config.yaml
d_model: 256
n_head: 12
activation: "gelu"
positions: "learned"
attn_scale: 0.177
init_std_down: 0.00496
optimizer: "muon_variant"
lr: 0.00838
lr_mult_o: 2.0
warmup_steps: 200
decay_fraction: 0.306
seq_len: 256
Each number is 128 + 24 x the weight over the matrix's rms, rounded and kept within 0 to 255. Layers, rows and columns count from 0. Numbers have three digits each.

# q: layer 9 attention query, 384x256, rms 0.143, rows 234-255, columns 0-127
# k: layer 9 attention key, 384x256, rms 0.142, rows 234-255, columns 0-127
# v: layer 9 attention value, 384x256, rms 0.16, rows 224-226, columns 0-127
# o: layer 9 attention output (transposed), 384x256, rms 0.284, rows 224-225, columns 0-127
q234:129146127109150182137083126116126097120087120124150121118134181108093114109097170127116142145138123068072112151127169148095135145131123164122107136164149105129158129148106160166117082161098144145119115119131093115114154186134124158153122094112155139136134126112161106118137127135127162120087156112152124130140134134144156158139133142101128081153174110133131110148137133107155144117094
k234:124118154118140127161084136130134124089108102141113140154115173127117091131110176138147119103142107152123124202129140152126110156129092101128127170145138102155121139134089129167113092114160153135144104105132125092123138186145119102122124116076165099123113087121170100099108113150168155123126155131128115131125113113128126139163141123112091115114159141107097145156138102116116166161094
q235:143151092112123077124116131145162116130146144132147144120126131082139123141096109142133148165101119133122137113105103104093127088161144096097164148137183155121161127098133139156126132126114103113149113135120150102133147151113147094135116103199136175127127162149126119109138115077131117157138083121173107123128118097109187156155117150143131109170086133157107124111118136099106148114153
k235:149147154149125090101104124165143125139160155156117143166108122087159141139113126136118138141156168128146099153094129138123116131132116151131134139151183128094139126098140126135104140149143126119145134122135134081124151151130133100104155097165131139114102123163125116122124105129148119141125079123178145127130126108121126134141103121131127082126114129137118183090129120079073112117148
q236:133132152109088137124120090153163099157120137070117140093104129122204084103155140150144134114138151160156088154110115170112131135125100137142094114149118126107130158125118132128095112127150124112139135146107120108115141185116125107092105109157178161094163127168098132128095185160126131116126134153128147109154120127150074095125123157136120110138154107141105177117094123120141164139086
k236:099097123116102107118152109100127143140114124104144181103140150176124114081161081150166186159149135137113088139092140134087127098106069115148122113126136114123121118110134171125120089138140105104127170122112107149113129116181100125087128171099151146139114106135120157066087100117093108159138104173145169117142150156123168147146140116113104114132106107102101151144053139122173154114083
q237:101128119133159145169116145125098151097093148114126133132102142096105131137132133123107112154129146115145149081118112134133138135137127111117116153124140130099135096104148106158131113110135107107164138126121106108103162126093085144137114112139152129159119132116150115148133115113174164125109109116101149094144159108139153129133114151120078120088123116160114173127162127148174128124144
k237:142126134138159136130153140134148158144106141103149151121136110153118100143102070117125112161100119130185084153155138160153151118140127101113127127147110187133129166078146086136151149127149100122126154100131123107156135071113105098140097108134132116125124150115130109135129094101156151111104111132118150130113132147137172141121143128142106110108117102107120111100119146133158105125178
q238:160125111151138139118146139090107133161141136115147094080141130133105116183116109115143112130135108113107130089139119083079133171142142093140128091066133148154128127122095115119159093142123118147127121156104096137117146090144126116113142135130123112128085138130130103144095112120141117121153134149142138157105127119128089128114144169083086074097145168170095125124115139139169159108177
k238:109143148169141120122133129126150151144126085139154112159149097125106131118119109144167126136125073123111112094143127107103111132122112112141109103095138136164125146161138147137144091098128098110102114148154128183134155095130108156068139119158168107147146123109117146150118127115168167136091120137100101127124135106158152149118157139121104097080123110108136157109145132157149148080192
q239:184157127102126094144116140101100126158100083125150103136171110106098118148155132103130136112093132088116108156158134118139097130123139126118146119128099151120127135132131136134122147073138108128135116122117118159139122112105130140148106117115152155118121117164127131159155086092151148112094162119100101112106150143122124112184140186159122104123116148164131138171148112161132141131117
k239:108125141124098093147121125134125141189123099128120088126136137154118103134142126142109150122095097114090154155146118140127127149117141124160134108127151140116177136137103167164185177110154107147143103130142100171120117109130088091098113130096144132125122117177156130136152109102132112102123144138113136147093152110087108115134113125154104111110127117145157099130139096140106127132152
q240:132117073095157129147084135141139106107185148096104111120150098150141140152157139116127149152106105162128145108132124153129152094135113122122132137138134116120123126154118163133169146139126171136187080093134096110104118165164142143123110123137191155116113095131115130139139114113126147122132155118131138162156162125125133158159135185085182155142092106144091142139111157149149127100119
k240:108093134120154154093141175117100121097118116101160134126113109147101085121078141114143184146120120121174110155135105135135128121134134139123124122124114132100115136133095145130167167136129202134154128135147119139131110139132114125150148132143152135163176152149102142143116163114108138109163137121149132095117145090106123140149134151142137106148137121150135092161094143121132081132156
q241:095104097110146112154119116175149162103100103124161115147126164114122162126155151141111165077155116127130120117105118143155128124150134165150110108148132119137128112131112113104171131154132142103156089117153181134118118115113149125114094123156175146145156125143082179107145177104105158120144157135106128070135143147136102096119115134172124106132092127109099108154097136122144123137144
k241:137099080118114139124114109133131124162094117104096142146131138140103114128109149152129133156110139125154144134138128113152112140166154120120078143132139101141134116121110105110115119145157124122120137146114144112149095121106148119131107159130154127131123110122131143127113112113103112145136129116125142117137071139134165145160146103093164136102125159124102063168142110126146104139156
q242:119163142124122117128132136098143141119089139099130160139149145122101112083102104114149134139124126111100167138141120184153122084133069135126079146092161161129155127113145142148150122133130171135153147134136098148112114127155094123109116113131103084175153150114114102132094137138148154107135114108130068119189145104117089116095114138095148172134148114145105145141126122123107137129126
k242:095151091108144119129134103122171106110118133069165128140130111157117109120140110121161136099143094141132134131113051136194128129155088140091146158111152133114149133123151135131130098153115150094166166101112154159085109162147155128149166108098128106164125145102103118130129117150093163142106144115109113177179107115116092101115116154108153120126096109143096095136161178112117125138126
q243:135130072127118099126131127129115105138162109141108128123111127110127157133174100160137123128153101137140148142106129145137109165151124141155154108142168115126147107157169139114093155136126108136170146095143150135115149102151088095121104154100131122145134110129152151151104136110130105097103148124124177130119116129075171131165131089127144096052146154104104089121126099114141112170113
k243:125120098126127128116162145150161123165179113156078133124123161154147144151146147167097129132152123111152139125179117144146146146099098158111160121148126142126095116157165117114131109117163112123130096115167147126121126133146085156108116109068143178141108126156137152141140113110099151121137118113109121108130130079133125122119112119104151119121107139153157085141109129116147079146114
q244:137141137103126120101146143133134136135088116134181158079117147136204146159122112148144124108072094137128151137113114129126127108107143151110112112100074138147090114133131134132108154137128120119145140112113122127115117108159143156115151121128130070113122128134137123110118150105097164109098125136137147147154092084132131137139132112088119120095103116152139131163153117134144134153138
k244:137156157132123137077111139095182158181144107118115118116121095071101188123122120135120114163122138113137142139125132138132097115135150142125068141101153144111095086089125099098147172158126140124119108121129144126133126116152126143140170148135150098106113108150150132148091153139115136078083122141135164113128125131099104135127114152092126129119135113143121117158204128121102148153151
q245:124128127125142167122150084163139130108116149085136155164112135125117193104156156111128154106140181147111118162097114088116145128139148147126140124157154119143128128155088169184144150158160137115131117126117130129143147118119133115140132131132168110151132106129107146179107153112082089165162139146098129161125127138107137108084087130091117103130098127138152127099122141117125126162129
k245:133189140110140164145124088147129150156170089111084122123126090139119169113133154166115087073153147159116111140106111131070167134098106134113125095115138134109167125116088166132185129140139184107117129138141147147141124155139103087126143089136122115124172127125105145140084144111096101154142165082133128119125141131155182121089109125106147140134117110120096138122134096155131160115144
q246:101133147177108107075137141149107132168089140134187148088140132103161121161151133133146128113122118138117177174122134141110138110168125095115129144139091120140135130074127156176078117136088115151138123124115100126153102117113123137182144138114099116138096120139075130147143129152101130138123119142122133168119120105111143148114167128164097076096144121091164107126110169093123118155097
k246:128087159140162112082119125122162136120135124128126160095175152090125128149095154117100104151137112149107092128153143105121111152111165152159143137166139072123143082128171142124119123141126123136129090139110108109137112129070096116144135129085137102133152132165087122149085120163112132095099141098149123130098110133149120119118172120108176108121129146135143123102114134138147090123107
q247:155147112104135145120170105128083097113119107099123109105101138094087100119150126094100154126163114126143145168151122075142087126123134114136125127147129137106145122152127092120145110116127105181124182164116115109141160151087122073136169128146134087137125134140156140085101118092102143125123147154163114148126126092137144140146121086114142146175108173118162108120144103108114103171172
k247:136137180101122168130101129123120119110144105145121156137133117099125114090124138089129107104156131124149124108105086088120145119147105163137136122116082168107125149118155104128187130153111124189133136125168124130107153131114125105112152155148118090153141157146153138117150127103129146086116142128138117135115144117146102121126160115140163157118128122084112138134145129121081101106135
q248:148129123122105163118180186147134114126104128144168116137101117169125112161114144136141136162106070112107160153151134133116110107112140076108189172111127121148120110134131156127127065130145126108137135133151142128150152124147104104133106096132112111117150120136136088149130088130122081112141153118161120095122129124128121132152140162148073140098167101125102154136122172123107134131135
k248:119159103141127150111118137147172099143081106117137126103134152180184127110138167151131122126108084161130150099152126156098101108085130105124143119093126128110102140142125126141150131159157132137102129161111195122097113146137174107122110116110127126076149133123169112115107146111105121118080155135119084138093197139114130132168137137142059118133138089100117160158113141119117146100120
q249:168118124100105153153131161109135140122102173107095129158140114108114136106126128136120105143091138123152113147155140114163098129143107129118125075119124149154122159131115112120065076142157126143094123143127147139135116126123106134169119079118147163162132164110106140164150143159130146140137109157142094133149114131138187069146154119087126145140103118119125141117113086157099135103114
k249:165110143149108128138117132096156113096070131106121114115117110103094125086086142123150142139128168126153115083123129095124099122155120138110159115105141144161139149107095149141175097140140119148125111128113121162146110088164124155107165147131153162108107143116131169140132134092112153118128084166107067173124133126140163136121166106128103158147124101117087142106141111094119126090142
q250:125095117080137131131144122163095092133104185115092128129095089086121128136142138123130084116151142169123130133141106139131114125132091124110167165148132122144165128127141106132113145121098117148158118128139136136097136107160144124150138108145124123098122112123139140108091144133162177096152126144153113121114103105108115150124156110116121077077132127117129139141148126170122146158130
k250:109133119101136126197119094176137135121154146157121119118149112143147154137138109137134095133134156125142157105144144131088141100156175167109161142099158127113110129109137146145155132076124119130130148120147084150128158095140112132133127137151099135129089116135129158101100139142085139097119127156104121118127115143167105110117176121139156093105101120116152128130088151136117121113135
q251:153103099158117154128147075129126140078110132166115121118135146118095090102160130146155143132174106114131118130144140140113146151127131115116121112157184115135167130122082144126138068130153122129134115117112131161117126085138090142148155143140127109075152131150089116147154117129111146125150118128109129145126133119146151123108107148133151127173151103116119147144139146107157148084143
k251:126107093125117153143140093137145139123127138152150137143119171140131120121116118144120105126166131100098114170122152149153151147146096089147132141108152150129120126135097130137105062133150121097090134151119084127124108152112129147122149095152106142071129077117091140137162126156144114132162175133128135131123092103134119098130147185139099135135140074116081146124084115155155135092134
q252:117172144085119130084170125063089079125120103156147166119091128075148113138144137128129163163116126106150040147158148103121130123143132128166146086130121131138138177141122111113142139123150137117120141153103129128167141137097127135142159147090102155149121121170144083123108110077112135121132105108169133096144132090086157103143163129148091100099132131114080137117123152129124110176125
k252:086138132143183116135093108166129141094143123127151132119135124113165132153165117125110137150107114143145089119102122139109182080122083121151127148133150147117122149123125133147131136152129136132124111159095162125166111144115158150145116168094147142144106094118138132149147117146137120107122099135133101122135134124147120123110146155120120115103097088125148138148073128148124111153168
q253:166151168173136139105173135150123135122125144117122112135119120127144092127129096137134128125111129123115161109113129159098128129162127175185112116122105133114167144161130139145109108111132096138108103124110120147110116153167111113139089096133158167132100154143154111111154138107141123150110120142139152150109115118100098104162137176118107079122098117118110103105131128125095111155158
k253:165102134124146118137114125104133109137078122121133115134115134119104113146121092144136147148112164061161106131126113157104177104134121150120104146133100125131117157166142124106131102124138121127161132144146156119105105100154118122112133117133126166087134147101181093126124131071144113177159132108142140131137124136115126133123136131144136129150110089122145149146107144122113131142110
q254:141143136149137124103091164163109156113093068149106158155129119128130071123112115143096090162107130134142143128141120150117139126160112074136146105142117123129110161144101107130122143145106157120142132116139186109136123104153085120106121107120137107125134135119134139173165164161145111091128156110120180127123126097111111102172081146071165117082132139128131121157094156151111099123130
k254:124134157108137131164131146109169136142099109146103124150110123100126097086141157148109110118126099114139152145130116176116154134131154129094147124133142132140126140120116142177130108162130149165150137120112120089147097093122119176103133155127144122134148158137114150144126116127132139113098136144102134103155123094135091102138121117115118104125126142104153135155172143113182109150126
q255:126137133121095156126127102129111074116102109132117132107117111142134101129129168128101095130099150109120124134136131144156156119152135089143143123180117129109128127158116135099150103127152111133103109121125120132156127155111123163145141126111102110143134147148095148125122118076152125116079106145185156107160157099143105137155117154130139181146106140134089126096121128147150112103168
k255:129154127157136119104105110137158152136093142097133129123107124134092064173181147150127114160092128124159139098111142132127119123141138101118144159124134109138104124114141120137149138135138095142136116137158135109094122121134086157144122135149153140117152122147083133124137090131106139099136114132107130133109162085099160170152191154100165159174129145123140116152123133144115157130149
v224:146092159132137121114145159133077115139149170122113128149081172166182130131186117136128176158127162104120143115123129152146120154162109117122126122132101139099112135113107113130119114088128102124134091187099123105110136148140099147145122100145143134150120117122161146128118147108091151093116113124127127094168130139128100165132105134147118126118137107146109077144159139116139169089125
o224:144136126186133126130099098123174139133115126155132159104096100091108127116121089093117104136109081128181107134140145059109158126129147123116106146152102131189098150136130162140118168143101154141121147108183128148152109124094127148152112138134134134126149114143086098159147096174111105118140130167134110145098144122132152092086142109140143103112140116137137141119099140140122106149123
v225:095175124169107135130115131136141093115148108109150148107094149104103156120097114128113093152129147102088126187140103114114083156129115106105107108091114124127130188101138087109085158104157160147143153126111148125134110136113126110132155134178141114128115103103142179138145104139136109132154123143086118066122141157134172115156109129130116160107113112131116142085180105118124153131123
o225:092121154124119113133146149121146138140081139157131142115163129170142102107199129163125140127114126169149154087119207129095147086119125117120112113137155140078130077149168119124153132152123082149169125131141121113121180105109115130131139104091174150124111118145131084114163126116143155128092129157149177168155120126108107139109136114120130108127148138146146115139108127115113129141115
v226:142144108143171098121145120095143088144167122134116114143146121146144151124110152126147135072152131103120114147121123115160131145151112144146158105120140073095123143152136123095124167115125124149130150149146113110173088137129157100122141138087100138105091113103139105134096165124117155156111125132130169113124098103129143079144097120147128101170158124119138098136103149133140102100126